Weights of a small transformer language model.
Architecture: RMSNorm before and after each block, rotary positions, no biases in attention or MLP, untied embeddings, capped logits.
Each number is 500 + 40 x the weight over its row's rms, rounded and kept within 0 to 999. Layers, rows and columns count from 0. Numbers have three digits each. The size before them is the row's rms in percent of the matrix's.

# layer 3 MLP down (transposed), 2560x640, rms 0.0592, rows 1881-1935, columns 384-511
101:462520454546527508506467466533558532579520548561487489442462505572469455514599525558487457470590536398450528512536463476514506456437519457468441549562514516473488469508485482550561527465482534551516545505565559516491469456459474483505490484524488547570441508495428544586574477527478523485487530529492458529551519507487467463604555469422535519509500470491521509477500503491512418499557
100:590535546494485470570433456562522494573556493492537507514489562514538543477476489472463560457470542466444557528508413450443529516462481480456511547544473553483581484558523429488483506421529493503541506476513514480543535546528487501482515549538613487562475531430472460481496515592502531557524505475471521606538533569491465463543489512458459532523505504480526502489489499418554445506559
104:580516581496475483519481554491502510514535448495494530497476465506501535555504411508481497490512450473534500501513492522496444475487534552444485556497471482505518436516589466536523544417461472556531511532497528535531545508530554452492442499573513434573501517467498480521544528517530518498498449499475504563452489493498513483521552487588502503524551442466475549552527505496516459520501
103:500473521492428493489520512480542569498480528432454517453458545471511536511500461549399470507537472500587483520483512539472597588458501480508535460527473421480548483479518543546464544484557516471436508450516539474542480456445548533474570515542515524545499453485472508518495451517528537513563509520507530481465492474505564522471540507505543542460451539581543536521484507465537520560502
099:533533403507517546514561529496520502505506482502459430550440491517517583517453558498510535560426443554530549514439572494548479468478571509478516561502440542518487468491453495506525446487517474507503469495532471520498530415551462498550480512483526538446508478478522491530454426482554512477538496462469522457524446491533534430509458483552493428495556479555480520503524502456516495528481
100:566527512534456510492523485435506432417573494485568500571494527493481429505579589514426536449522446482436476476456443501483557458485558468522552507473508474516503515496537528484475433485535420478520571519453422480415473570491474512493613560503461542488442461470474480404556485481499506557512456540511438506511542538438460531500574572492478478413507508488517458466539485490505560511475
111:469545524429519586477551469509536381508509524518524520466466502547480493510573578505541513481469490489551462485473510508468484505494491509459530515536520554447410520518408552475551427525445485418520503434552491447535472536566395412530542472575452532493484520487512526536501496539433546468479463550512498441473441502460495522551537491523465471562508495536476469465463539531531529508521
105:450520448459465496475554507478515477401450561513505476450538523513499507443416555402377550508494374483434524518590510514492490494542517479513469487538495497487562524500538502519464498485512519483509465466503502509486526478491472476468550544589440471470471487471522486431513451496494433520472492499479478468521530555492492483502448466542543545438492518553529485505442432485506475434524
101:499499476520514512469508466468431449452442568441500508534461496515463561429541454464471454459517492503524575519495471472542531546528524453500520472482529513553519506505476508484515558465562523477455448517508558452472534475514517561492585466480536473579566469561469510476488527496477535474498501458552520541489420572405479517491558499525516499530424536533540524580486469549488545510524
099:487500519462504475520591482454525549515461541483431517575547508468507556500498472521557594461501545508486487443472538503445512493488531469519494463530536537481457441484409508524525537483535542472447505498557489518426436530459450490517530481492528529402513464512584527562542524577535531478526558553481468487445514543505549484497522542537501546444464468528562448550557540525498450561556
115:449551468534523469464548557532374438470511513443536536460539516523496497544484531465518457548461448444560460477499446449421466477434507501531480514381491528474522552528484499537485512474499442553470530528552536449529524526508540560404482580506498535529511472480509528459555537469438539521463521527494565465475530478527501454503550414532529519463530493446484454418465415439522552441492
109:521455458527464489478567501526513473452546499544505479476420497545543517476471556515507467513481522465491469459518447466522486540507553511510518552498462484567491523459461585497526508516507516488519549486527535453481567516481581548502481449524488512438516514536482465483445538533513516496480541528495522553498457523544489468483495447576546424508501408554581542482550492538463483529542
099:607419389482477495485510446419541503456478491487510424485427473544529513516457578462497585500513443527466487450535507438477437471453398528477528469490507596519479436479488488465428555485482469464441463448505511508475552493521534507475454480542574517561474517480417486549431540534486455516403539436446572519544461552437545517550529475504545483471531577438557481500455416555542488475512
111:485478502445479524517505445590515548529466454530368530437516453522452548492557477506481534533504509394487594495501558507501460492509479492551584502491537465521506481510590585495498510510505426447474471557512509474457485479540460532504461440556555588453525507487487468470515526521488508575497540516505537505510541529522507489481543487502548472492492536526423505482500505543562521515533
096:536457497521523510484579501566489502530485515531526550494502492484404523410517469514526591533545547477471538471525491528538488469493431478505583437568428492492480495462508543545521487490448485456490486571562447546487387522418496536519518502517463492507481469538538518545443548463553532506475481491533534523529512557467494451448545496479533508512456458470519520458504490456499408468551
085:545514529494458445475513495513443558543489479486493484538518515485507510535523529503551489519449522484478472490497470478545520489432574544539511515529423421465511448507453577544466602508527531497566502455534476450469519536522464471556444432488507496405521530528485503523522548483498487538532491471495451482498413535531498445530555505546499505430498507509530509463536534463492579489535
107:524539472489532468538467523509496429446495533604556471527553445482506505529520470502496504509523511495528504505376471491468454559503525516512548512478519427546509513501452497533486482485564496505476476496466508530578463468519600509536611507506474500531486473455473517470572489528483498441501463489549468435520468419438462525468515511473494457512468512500482491538515459433494482480649
086:565554531511475528496521507545510552520493473467474485462466517504513507481512595460524512377498504568495464456456564449450530464516485494428513481427440524524428511525498510519522493451524484471503456502449528479513515448441499552514515457486585492515475535435492508454508487517495522529522487487471493526505473473538532437486499475492522584468538540534474437457536473495552546535523
107:427480545428504502584580488503453523503498514535517481449517534516448486529493486472494489453549544531473509501521534519499529482524536523517536544481485445460549519444478465467463523599455439478520464485497503526514488454414528491500413480455455522543486550559478518460536473517443471521459466432482518498472457510514508469525569560493506542530554528469532568566454483519466464473532
068:479455491529504442541494546433496568452525486407545486552442452504537525525439520493526543470546465508531478442471522481489471536537456460530447505506507453445454485530551455580552461464552435475496510473568490507464481527456481517474465495541451486472420511484567515448528591507531505477530476487488549413496520521536473531460538540502548517489535576482500522514498573497526505530468
097:511478461477524478573521484519479513557465502453542488520541488482438460501506520478496513497522476563561459467495472510492494480508447469451465480521491479408473438545525483465571544512408491466531463544513466523523522449447526548544485494566521494408483505576454544562468474454485462539497483539513550593466505511504436446448508511541513505454581482511525496499503514500505497523564
106:534485506481553454499493512478524538537531529435534488539476472521529467534462502547501616467496520542442628538529564495499573452493536479514517563530491531527518452554499466515496445507472502549470529527466452544493567541562541484453482584516413569494502533553527485470462472450481516512543549553473503517545585431514529503548502455529526548545498504431549594458455550476527552559509
105:475529497574484492441495519508489496374482529579487523486533432480526498566504579543512554529425495559511463459488489610521458463496570486543463481538464491492463514522498497500528448465485516534531515450399533486556509499582532531517496500508523492568443519488486431461512476495482492517461399558469511474495418560484531464434556551511506491594569406494546545469517473520485503522451
107:516480489477539456540546504497537510503502490503457477443414487444473525547522533467541530564521533414454526459528482502555538539560477570515518486543557455464484468600568520469527526552519545461579492463460441593539518514561474519512499464534552463477502475496477462518522494549508485499507527497516548530576498543420475557528489511450533496471528453485506472515481488513493507479446
045:478504521515505475522462485459489494531445440461500423487530678528512563506500557505497496481465555490473486570408469491508601498487513443616412515542478488516490524493495544487517533478540567508502482478499516502526436480488491546525456472472513426493537488536512558491536506515530497480536474466467513509494487498498490454532514503540465478449558519462539450539562495473491550518461
103:474498558564469472563554507497541569517523509552474485535482459533537521539468456472454504485497504442493541568507491456451519549484452499493618456547489489499486513531491491456526492462521478486427493427508533486509509523432470455537518554495498480494497547494507604503519484531553554397472539504473449500543516485451518541509558448517481513577508517506498515474508490484517457483598
102:573495504452528559509485572505517494509501582557529557495497501489491555499527551541520482473494487554476537503467500522453443506534448582457524617490534549523459504532546481492478579537456511485477506473506450519505515554380539482504487477517519499493506523503503455459484618528507446526463498452429483576518464529517516483534498480507471490596501499507471542490430451498460438530454
076:547476515479553486445502469474525481440520485480536468507555469496512537538483505500486576486436505482482407516416493517438403428445428455505414510517509491495494472471483508425528481569509558567510558498512517455480459479585526457493498537588521529483584471506488513484463547461569432542437512470468439469489462530500493549526453511471496438519517497548504428495525480432535487560496
092:607420527479458464506424582485552561472536523522506539494485437474533638539454489568548493462388514578478490472460440459527448516508546506460509504547448543501496517476567512516558497483485510495505538551568452473492465563478496488474464473491435456495486443471484519471550471500493489447495518571605537552524439495513516402555493498502499488472475486559441492461534493488559464549480
112:488532480561560451453464470460460549520496495504514563464568526505467530439567441460510483474460491528497518450512429465451442505539507483493465512496511488484461506423523560510467484516519559538481588532491432557541561465509458499505485500413510546479433517555447559511468513524512569463543449531486402498506533475594548488498496489569557483474512618503435506529468521535505510496494
088:493548489559563472480438492444476458525525549525492487506494499567483479516509485433471576545436427496490547500445458454502475541558522502537501490537535468501456520414455547445537536517532451512463474475529452437472453539500517527519524511457526438516465521526506559541549540488546475432521488595559531515491468510466440540521524545523451561453508504461489483511491511486488566448420
098:491518468524539542579481532477485511497470496442511506479473430562618435434493577496503491502470534522559469466493500449531507500542498418531493472488437544475413508439492557508462522586540506498525499476488512506440490480459472488573542502398476495561511457523539561531503450530508518534544523475455464471502506548513490417495484517575450520523521529539514531510513435543614475490522
112:449491505500405571452475393482459504442464440502440448553524552526539495506528530524538470553421521550508482512463509436543489451510522495429513483501483576486471470528482533509589475515486500484476534505444477499408575487532527600592581458477505567558564541475530475409496509533507501493507513492456514450544523485519498500520517520468533404475509526563478533469427510442476498487414
086:533447457517479520522464479498521527542510596544475448488505451517482517534491531528445536482524496536512462483481463536539496481484451459442563444511507586534416469448529463487551484495536522624535422556465477568499500526456458462512530451467457488479494577485414520441478464554543556461510489451530493555478505363477501496536541523491473484498628557529482465431541521518530514505417
102:444542542498551471511616498488536519466494490408485484486551539452525560517412472464583534585436478505490532514488528512517466484535531485561529547458480489507430478518549568471523477552505522481381574472463487536573552448488458486552545462493514498539538484504464523454501508533450487565524515539507475426487570495520524595543452487476501406497545435468441543515529506554470530518494
098:566476543493530547499402525499508562512467501534517483541449530524542448479479465487539404449536469466511497522510480455468513469407521560498404537501504493539431449520590518498547457464501467500434451420463574539514456527482470485536453557507474522479474486473531496464559524461424521490464433542459473492466507481442483536458477453517464475493411509513505397526546537592461516509526
097:479522489454547543472460470516519570487570565496453472441469427564419521499494535516497537504487503448498493492423550492583444440441547501477458494519476490475554452552431529554473421584532478500509499454463520487514458589536435478486485494437518525557465491531455518548472473449402484539506488553518412509446533414473385493574489488482516500548528518491455472487484488447496390451530
126:520478487538542530537429472463525552518475503488520566526487501518503405582540527514444517511519478551500493430454548551514489513484529486513574538537492476468490429503565536433478513449569490553526572469503485466472481410476480453527523466503495453553482454432523570455522581426512486518433520538513598469496521611512511462509501506517550610511568460500444522518444496532482495471490
078:511485526543459452547503448485481533470454546494514481446522549500537526485461502511474517498474463467455470510440460504446506522551435571534481532486471426380501470562508518556556483518494486485531568504469471538515556523551473409481517539507509487568518485541470515491506445509526464523503443481505499515496553521519433538463456476554506397449479506553483498449490479621479530532566
101:520542462450533465439502436468454509504503444519517512476541483521505504405469558432465518444560497543603461433575470427565465526464558434481458515539467453478474523481455503497465532454486461468568458422515505543541498501426482564493537440539484485443537500472442416525522582468492470520491488480475479448558558476491394580504488530528564490542503526511477493458494432465511535478490
102:503545507461457491499528418478462493465559459508525462490509455539496487454425546474519442571465476485502511510432485562601478424464566434470475538491485596467490526527527456494500496507527503590513519508500527560537487508479510542466543484507432556507502453518518441485542436460469532577500448528472462512492546484448529563508529460439490450515489478518494503498451474502432541499522
098:509467469521520508440535535443520466565544464500519574488553475472452519538477510461488504545530481540491468446509513543560437503435555474522525547493488477483476466560486510495431488502534499495523529449542571555573504500492529510494558528542534480485547519450477462503526466469502519493507488460447464485488473533524526525532499494504495477530481541457545427536500539516497451494447
108:539538525456456504455506425475508457520487524522501532495548510423480470569506520512535500513518473460513520459396510466420413577510533496531461484489454524558457571468487552477424455500448496531541518457507521475489459533485514531504495505467552509478462516574514537477541509516443479502489448488491389489497512502562447504510556552519592534531454452510462580476480516469501483501507
097:559537537441483429448494504528537508470585493537523446576486507499523516501469466493491490566430517508459493507522451472532462470515476543492493533474532493538438602503491587452568493496464464520527508576507477531589502575566495586617569491513470428509489518500501479417520510444480534517469531536527468525445485504518494446504510521424544494407496515498500546438554487561475487485502
086:452484528507453502460502528585482519564536477432504533550450458545539491512512471470511519545569444534506454487431503550493576606533505450514457519469456454545529477458500436513535507428506535589461497443495472515478524414486428458537474451438579507526542410526474477472501529510477491436508539534476538488392483408435514512481553495518555463544476549501478485437500523476504452427475
096:493520533472530531532479469407512441553535479414539482534526523472481436487505514503539495379468487502574476471451450553447591468525480458449476511511482496576512515501516488493552540500457499433492638477515643491548528526478519528460574486498493532516551511544491517482521465435476471538508557454426570522510508515487533493508488476460478465522453416539489443520484538456543559473451
100:487546509516529531501549490515461458500461474563455461554537475529462554519465473510512486518544506501490499568560478542487550475469458538462583530467468526607520445492500440513500449472519587440458511469515507536488484475465448452556413451538552498498386550462487590458454498486482532525450519498471507480504448501504463432507500469437495525464439510497471522478557432497471458527500
095:506473505432429487530575534488480541459531466493505487584573578523571549494499504455445505499483465537490492486497515443516529516541444448463546502478438432493506552493521568489452423491531564550590511513529501484506459440504561483497519562518561501500550359510500525417581460483500455452521502413420532487462463446510541569485572444468496528519500512494460534498528502523482513511517
112:548530470525493495456520552516512479504447540457566481521427485461454559518478568478429492469543452485465424514560523460503531472445521492499495434475517544531451496567533499382440506528523509563542501555562512522537594469465528428471489471457528552522536475545485512430544518442537493527520492571491484432498457509481455489536528521480480526498430595566514512522488497568476443526510
100:488517556480458455513501568516481488521469535479510538546502471529545458513522454516477426556566504605538546512518467488460500562539521482455443548434589576540539472480558446429486472503543453582516496511529507512451510493507444540488571557476525437559493521486610486486480433465538504497448505445519468499503513506439515513475541471530533484495587459494440560453485492406568531570556
103:452487576457476576516483569543494489585496441622515463418441538541520464532568482572446443529418598489455513481487469526478505485488504518474455514560436504484461545493473533538450484508566502476469584488486556536571505532512545498547543495516391512529463483386423528516499483545519543480530491481527505469487471510500472504506496513521479549529505551511472484509477474449450543501496
051:477521522408517516526495482516467433544527471532546516510472490517469495549476555480467514528472542441467395537420495524529549517478551531504597458590502469436533544491571559478490476522520531584536556532519529468467537490460518563532472525466437435525486441555448502547461528475497496536461520432456545512502471446569487510493496559557505535479510496529443456489461531458488486472481
083:515484470512547512450485518538489538560614489516485527530462514573575460501445535509461492463474500535460513544430476554479524528517527539462477543545491488464483415438528457403489543569516561466468593418478528477492470495498436456472544470464554455559520532496448559540502541525484535425405475475457509479518544444512476485504519500541516501498529462511485553521501502491506479440599
101:459550505437512475527519498500408526482564509527570478469469462485531548443556512424483570466451500495517517482501493520500497461513586498501439489500507482525593487464492527474447482488463458483509508491503471520479533537508500586580520569513441531560458430549493530547540476498481545457545423516496413445567495493456486520510535498489515471490462463484545496418494522458593526456500
096:469630501477498512497414484497504536418562560510470550469427526603448545495532587419465493435524523420461507518441503482468540469524505547524477501489468446471541525512447514441522526513468532492506499496564467495441535495439483511486486465473493522511528519454527482424490452489480506559512561497558486466607518606481515450528512458508487503470469423494507595543506412499449525524466
# layer 3 MLP up, 2560x640, rms 0.0781, rows 1882-1935, columns 384-511
095:510456524472480371470478548443463462459530522451508522479592503516517513327528508513557507465569502543475515467493502489504420446492534480482506519623518449495494528505457514510465435523429466521543554502474462507557513461527543558403490415416534492468516534484539562514476499437459466431517460538502527596466478466502488554474532504452465490509514518518532445491546580535470490526465
101:517491511527470501551472490552474507433522485508488537492510573512530484482471486521468516454444481522491453487445452537570481500486587468552481467442518568536494593568499559524497518416522477483513514494512460493461497468540531473472522514548509495461570551503536535540525552563530520504499513467466522426567470486446515489507479606522515452496471563496457459503529497527510492497461
100:457470497480522467433533542513551564534424475495493538433495498451507397513530526507499439514496495542556497568481500419481491463526511493507489523540472508444530485481500468478503451489523465430583519512463447493444512426512499469451500599476478493561574515577514510551479464507482462534435582451476455478510523477492454437476567543546476498515494434463572524521482495554522469498518
094:466516498518470475484533491448469508492575532488510437482458520508621513508479511507537447473428460452489509425440492448440540473551427507545513477468546507497486501511519506563455441474484489509458447469575526556465476502409536522549485524432511559399474488494492492458549534472448482558474436529527497441481484473522555552474394530509569550492519522489488464474462559496454484522505
094:462477526480408517522494521544462445527468466498433407508459466488521516492496463482481485487502517609472465490536515535450504461472437536455526471508522549483467564572478571434500500475484500548458470479477426499580533491539506497486518538486508540499587481495510530536469492499487540477571468554552490558418550547515509451467558452536539541426444499527561496468515492502493527507516
122:540479508489485505516516537427451508522510502524540453500482556422465492562522574483566530480538450566486461458493438518509496474487510501449507568525518549426499500540491577477567476496491568542526518491508538552465529484441464467528487527501475535526517493625482462478511488465498470555468471497508532480471556565469502578526548503468503561456508455445436489531540467483491524587543
101:466468558535555489471508462542523504560512476533456437522552524508487521493523477466588490470475515569510509434494438422485508502523538356505611519496510469517469526533478540494559480539562435513549443535496435569556490484463505474580422464495489563468515496517489512565503550522535473485518473448473468482406432417478487438582522503484478549433555510508492492510482484571496500485509
100:466555535474514540487570516484524480495493463484526530482509556601416494489539577520532492469501468522507521489465480518524523524482485536438430507490482516543495516441458469443471544476505542498492546460514579519513519479466487492539504433523504554494469503492615505506483438520523560549440446503443480565535476511496515520501468482537486486527478429510497532458499532507480614504507
100:482523535428499466523602423512491532529481497468516466552458490484484436514537478571448530492466426488428557465461617491488500524563565528495502569555471541499512523549476475574485517460468496457451479498538474499488492499414448484514491514526496510537519504454550440499482476464630591460582533468520554514512537560516470446482451517453493440497577503495496507578523428527501523439530
111:502570501539547402403499510560443487430537533524456482438532492569537506550507490449489547508501418468508492545493431479467537511578503540561493419473477496475504448488564491471430566522469529522519528542549600462523457452577443488513509525534505531522488447492550527520487555537559532527450519546470533448578472537503486505527538478524511529496481507467475555495535518494500527454510
099:477479465459526457498501540479509633510489520461593478466547509433544481505481492460507497518462446442476426522535496527494534609520487475511468546492510453517560537494507530646546501571485443487550470454485510525468502474476542468480540528520526484491427460467488478541435520546455473495486580443436551443556516432476524521508505518526508516445394520535554474483528504458525521506528
100:458529539550521495513490466465485535546529484497476491492492457484548497443502418479493526444517562501449483510532480504473517555524436494446437499517502510501517516480570543497507466478497473451530425510493511549538474517382543517522451484553511456520489527462500479435484593467522536516456461506515476478480553486498493436532528679484520447514416432435402541452499512563505449501488
108:554496499434538516466487500482445501481567447506536513417500519467498518495417505572501516547465547533492556507541463515501553526513478476576473515487574546486446421539507526528483472465387513461463504435518528435426501559467580537462554536454492478522578463616543551478566448514515567506434503597504543515498499498493492503460555561552425440567504490467566529433519532496531567492511
108:546534543535535512502460494506563509524485546493468466480539522494532524520559489545555539512557445556554496472512480536543440530500520535480481497514471487542475491523521471536469437511476452532551447517498498426460481455527547559449538431496469520451496534502445543566521536493490508524434581542432503507448443571504508520487442516522539524444564550497498480515456456476411497574551
075:503439510509498481509529564494497493467522463506499528518492533463520434475462504584463529435494455479556495503491519471529519459501553508516510542490575512555431537528605472413518541501470467554464440531499512494531476568478506450499543526549509554567512555487510459472476515496503487507527491499548487500467512475481449512550466596460518493590555479544523521532543487511477410471459
101:533452489499484551477507507497479440457501532543486466480466503524475488551539517523456523419529522468494494548423521538484492479538422519578581446458538493397468537537460453499455482456536471500462530465515537555468501474455494507507460363491499554446448420539489566459576479538473503540481624478547503487453488545581554406452462508457481408575430555528480486488510546537524511501535
092:495495503507499431527478464450562497550482547527379496434512492489527468424554474463435447499483519480492535542485547508437536517413439547536446449515496442444574538520448491482531499447521428539542503524450530513461525536544537458449482506518486500490531445517501550486472412499623477491581608489590455521529559507520580481489442511519473429475532520476511484512515504491448526480382
105:512612437560562460361487489495444540493423550507491517454442530481479477569486443451525475493570522481569535500452457473485533476511569480495565523494568494515499543505524459545523530501494598490512386548509519521525458549518500553514498490489468414502471463462519529509435462451501524502518480462501509444486506484519469429509542517448552391528479572510479457509508485567467514515507
088:517436454526509443469464545441487504493405511540483476488567510525476548480476515500519492558483472489511552482459514502487432492505622622493500442562563483536611517506496519490511495521446500564520470521460446495488561486515545518435474556498480516502535497513503509497434491483456467575455490474561523532496492505518463418479452433429443505483520530519499469537492467526462568450515
100:564587492490466532539523536554519538514527471522580512512573499562492526474510537543472473450409528521559502541529512407567472540512532517534517514551487512503512516479518534508562590516526476523467477522523501505502488494475501468499466514544499505467569433508474511417529499562495605522522501460501503462513529482494462521537481548499503435525502506482483497613507525443540471496527
096:545463459477457520516447515543486509511522568464433504505556550494505481455510551491472539431437492458535585543533462601553498526491499479477520500502491506482452508467520467432509463533486552502534495542480488482548535490508494552425540540462549536503438467466479485459425560454526583526517529514531494528496559487510465423561449413458542513474479466508472510446461534461513534532515
108:568608493529503458471554553554482553494462509504511492459483553486546547504484533470544481425565527536503518489544491459502499426460562486441452514394509521466553449533569586440572443545532524384507507473491528512509516536517464571526512558496490488548484553597568484475466463424486536504534507488546485519534453506503522471435552473491512495441472532429476464495526449540466492535484
098:496547475504469561464454508476485404538532520522468510501462472473507594490487452514570456499445459450464496491405561448542430457592476499471481534538467538468466457542559538485470470509514533572506562524466454457554468442497456542493489485534478492494495523515482539531508444435516516522498503453473455483460520460538501479565480572460515568544451564541475492483572464442544480566477
091:461556518477519506547506595527510510545499573563545479482555500512516459501515458464403530458559421516610554498560528512539524469550504535504562557513452527500564531508505503498478449447516523488552512462455489497510512485556438497535545504478511507412479541460547480457500485521482428545569567562534500521477464515477508455401457501539540517524491512530414506501430477502501485567509
100:480400458502489528476493524447486508494481480531440523481535477471498494428504446487420623431505465503493513458461449474560522534559469533615525477477538540558526422494592559468494453540447497495499524507528534569507518439530516484546467487493470457495501457461492470537534471481480499459551460522519480452537496559503507478439526516405469531534538553538505499463475500452539524474552
093:560498492486456502509485539501509438589562518540568446486473457552617547468423498435499504479443486558532464521480490469503523407470478491534456457464502475491498553491486566496484477504509543393435444462480500524504542439530527496532525484504510490472475573607486449519463508485481429494475467462443504530588508488451541382457523513519526539388442412521555469448511586499469542509476
080:565464443483493498473533530471518473506505550459373611461493385549489499494470508482502486542497509501479622428522443608468484466484577458495467534522506500458516554461541558488503481483450452505503545471506533505472468471525407558439509447430473477499492507534476453466410462555599469447530505430509534513453500440479431536489442508444567575506510487443512481488433536499430481478496
099:459470498481520481503553465525565442505508525491502464418472512490465528510492428447452555518470446494598560453450577451462485540496515462564521555482486446523474545477492527449444479468516485470510478409472548486516573523477437521520506492483481502515486519458513464465553469519579556519479512477446479531460522533473460583522503493582429547528512462473441526532450489584470496420469
111:509515502490527497475491519481534530530353488501450522476526562498478526480502536458498466475454497473458464497475452427472492517572509510471501559443484459494517593508532507436453533455446476544530528520506488533504506584473489477536448583441490513494499486499489523518493585507516441449546534627583399527483531510555436443520425534488516436536448510546500484529462490479462526592462
095:466519466507499471516404466556429589529498415495584500473497503471507489514490512506504543523494467540514456507500538516549532476510471451550430573447465372493473605522477450522564477476522503372539433471482520498522511555487539530527506460451497499505475499449534442557490545515495523493516513550482582517507506494529502561511468484494444508478575477479541476461507474512479486503529
104:483447495420527484457458564507552502537545475495580454499482530520501549539414541413459504507513545458441516539519477464460471473484492483512479467533425490469559553501518512526529480551463567441445529426527472439523466540497542500514467527522473499487420537610474489472513544484508463463502528493544514498446439441551489517502436460476472515486543451523453552494487497509442467502486
105:527449443493531486470514474494442467478499486513514521446504470447436462492586455535530468479532455503526529451448518478562556518548518524522475422561494494472530569491538557452381536438472527453434537516569462562458437472470497485486524504568541455552527572528542497510492489479520561513490508507534573562538505513509518493572588472504476574490443506486487490510481506472529530502480
096:585431433457521447539565464519434525494515483545504529480533517500479509460469518543430530480546510503522523495544459563520381538514544511489515538484520485487527495437513528508461479559468448488545499523555501411471520509490469515478445507562524553495443513443525431506519496519501498522497549506549458459426514472439512483499489497552437456520537469485473518525489496471456557535391
108:463469512511445505442546522457511559427522526433514567547475510509480560431482488494500548580481541501478518515503514484565481508530445498522434457556478537519505494477484515431535494536468568400518552369568535467498518468525514448527496474497543436458573444462601491461430537469432572550490486550501493518505497521534494500508480511547530401523466440507539507472424488572465504565460
084:375511478552525496360538492488528532520473486475488498467509521430466498409505460468459489545480473562508471519506452495493536555495527509496495458452479564446554498523529582449441465505517571524580532557504467475477520478524470515501518535510503502497546464480506475452498471515473506561496537577487483495488583468533459413453478466593538501459503526584490558448566539523512495483481
091:461464513443518507502493495536468512450464503489592529550449505529481510509465502433432540558471468540594474482476432458484528490514566539539518484469518514455540568518526437458518532471502503469405520378538507593520535490485508473548435483518522555571562515510445496453465539524446538553506529527534472605514465482438547340566541507532487482510530460482466460516538484557486471553484
112:517510514474494475461639460435539523549521507497496440520507557445461498489468520534519537646481544553523526581563515507512443531577471516502364477496471507481495561466455506469498491545406504394359532455478501502495531481526431524461482500474520557492484508501552472513461454546497500504520448420578475562493416529485504536471565500467439436548424517502440520458464460530486501585543
096:525586600507529554520514541539473522546507478447499528449456506600469542546505512442501495506494513568530490563499509470533524509457531431533450461654490528576517461462470451491454471510464502502493473543497467481440530488550470492522467410513503568480443451521564578626440465471533423462451512514507551478523446471483525489551494489527460558476487524517447516529541525440509468552467
101:525502459536538491487479528448436510522480516512498429526515508532503433474477504505543562466435497473535554479494427530517524439491469656461489508526489430546518460420454498576493522505483494527460463446520500530537491563566529538542508523591446529549453527473497505465531455491485429416489415597476491481478532437502490543543559473530520575499437513484540538575554536436564506579530
106:571491474476476492492488470508437455535476517485436512480572521543436424436469534495500484495405517462486425508459476518505480515539449582446507477453522502420521496446516441524410473414485511452504519481475507471507483529525520509528534472444597519535493547510502518536374458464555553528450507420504523512426519551486473519525563467473514398507482474499440496497493587481490504473485
093:474481531480502539493505491515510581434405496447489491530507496520460556472524552504514484522394517489450463473500529549504488511522432407504498460466556512445452468465488472505529504491494463462476557436479477539482536504532523526468513558471496509573455492463528551495574490578495520458577508460469462522472483427548565479504517513449543499531509513510508420534461460499442543478484
112:512542532530538480549507504533502605452469547496468486481502491425459488463513567554525528592515534554478427458443506451472535550515492501570451538502480491469492572489483515395425470539492591534437530485499513512543562499520468587492506545529520508501568517613524521462535547504531497454521480496496471496460515560511502498429499508501503465508494490473463516528510466451491550456546
101:445516497546483594532505486536514532571448540438427494465492463506491503525522518560492553419500448370464433481399485500503492550495490494524462549523527464529518474529437492452559531488490476528541524438522498509473526495508490560560574545495573454537472475522524509391517486533525461454577621577558503516469540436566500519448493559490516519483523414618399541457458507467457425511501
088:402445589486479519522542584493526455421480502546452508532524503552517574464526546441517509472443569504508506469572485522521450471448564510524527487497549496563512464498500435527535514568459516488539402468423445518517425533523517497497518453481447542478494511472574482469501490524542462511420592505454459595528462548538472569489465438414440517498530474504455482514555461507470501543593
096:516579493476545499453523488519514520529554527499540587470494540486515509449499539512445448501452514542523490512426457541479496534577480501488526523538528507445473500504529597441466516433505480495583503536482527480509527420440436505532511533426525430452517471481552558472578546512537595504498480540507469472497475469522499491503466492552473474490469492497520561499506485482518523535501
097:511511499513527567517510529503501515520519521448424495502471476533470438549520500498464494440464495527586519493528507464446522526520505502590612483582528507492500487520586535503461501505504488508578540487525567494542534557518467509508505530510507550490502518488490480502495495477434524605462451521537481503559455497509507556520571495503500506572499510546437435510523510450511513487536
097:532517531548547521490467481491466499487571533562538497513501526498446431443551446533518454523587509450460512461481483448477503445458459534465543432518520494504501502515440514487442513498509506476581605497496533447503482472522519449503469416478439456462541512513519461499467511567549481514470518511451414571427439527491474556505485512591512474483451532468475538517481464491528513501519
106:497537522504454529475488568499462512497605570440532554566519517459519467467494522490500492504467458513535536494488528450498514463530595435447509438531499512475423472555528435480505515550524465495471469514500438574484427479528505488462524519573520519442464512454475446466455455475496560524480450527533489462537547519485500441517492548519491575422537481465443513532505484494544554493520
104:455524533496497512479463584482547478451369523587503499488523575571498443529499528538451434464475518509494513430495488544436479503511576486548574517485480564554484529440506489504542494487483510513424578448558547447509508507484456507400527558524514475620496487523488463526555514457529502552437477488474532428512476562529539561459569502601402535491510510557469535426521555475562514517425
105:514481490438494549500440517557502500473477549493586486522482525496530544476471556511490450585477533499450485494472480470431538492547496407426512473555479500449441522517521461443486474542467552519551448528547496541479540512438441478539489537491453527564531504529491488548516488471513487541538560556459496579505501479488484453522459454517462505530547499589524506492517537464480518494450
101:512511498535495485486492471466478450577439494450531547462478467552515501468531499404448437505472450542536490543465503517523452537524440414473508486516494527452505521487507439493472552524486468472452468519524567508475500482528468533484555447461494527483441495488504492489489512464564520463513562495494458433496481512536503531507512466505562537602533472579494486518483523563475532480503
077:487529489452529538492475497569521466505486492504453519455544501506464579470445498450501525541491509513568540496535531541501372503570521553494538459522509472528547499495509477522457483430406461549466476539521510546500440477490503509522487445460545436424537511519486476489490461530449494513551493458495483512517481549478543499457578433479499459585525532405489452514551467493486480545535
103:535471489540585467512508554537484561507432559537487508520505487467457491416452566504525485540461550466455429564544529488509529455502513521526474504598503489481446486529531545478453494492514537455566535456527438487580528429512469458535505481496521432576488456476441517469514448537471509530550525479426519546489539500412539522491440540545467407525492523505538439506470500474488594459521
098:527462506529547475449517562484517551547517525510498492495477536354526450402521485509549525484499508513574431476485465519569503520571451508489497387496419460548500501506486518513502444469542568460498535494492528473452486382501490490465498424524463479505511503511451531491498536539540527362496464486419522488518389477496514497476523475469499533546495566481502548482531582459464486457559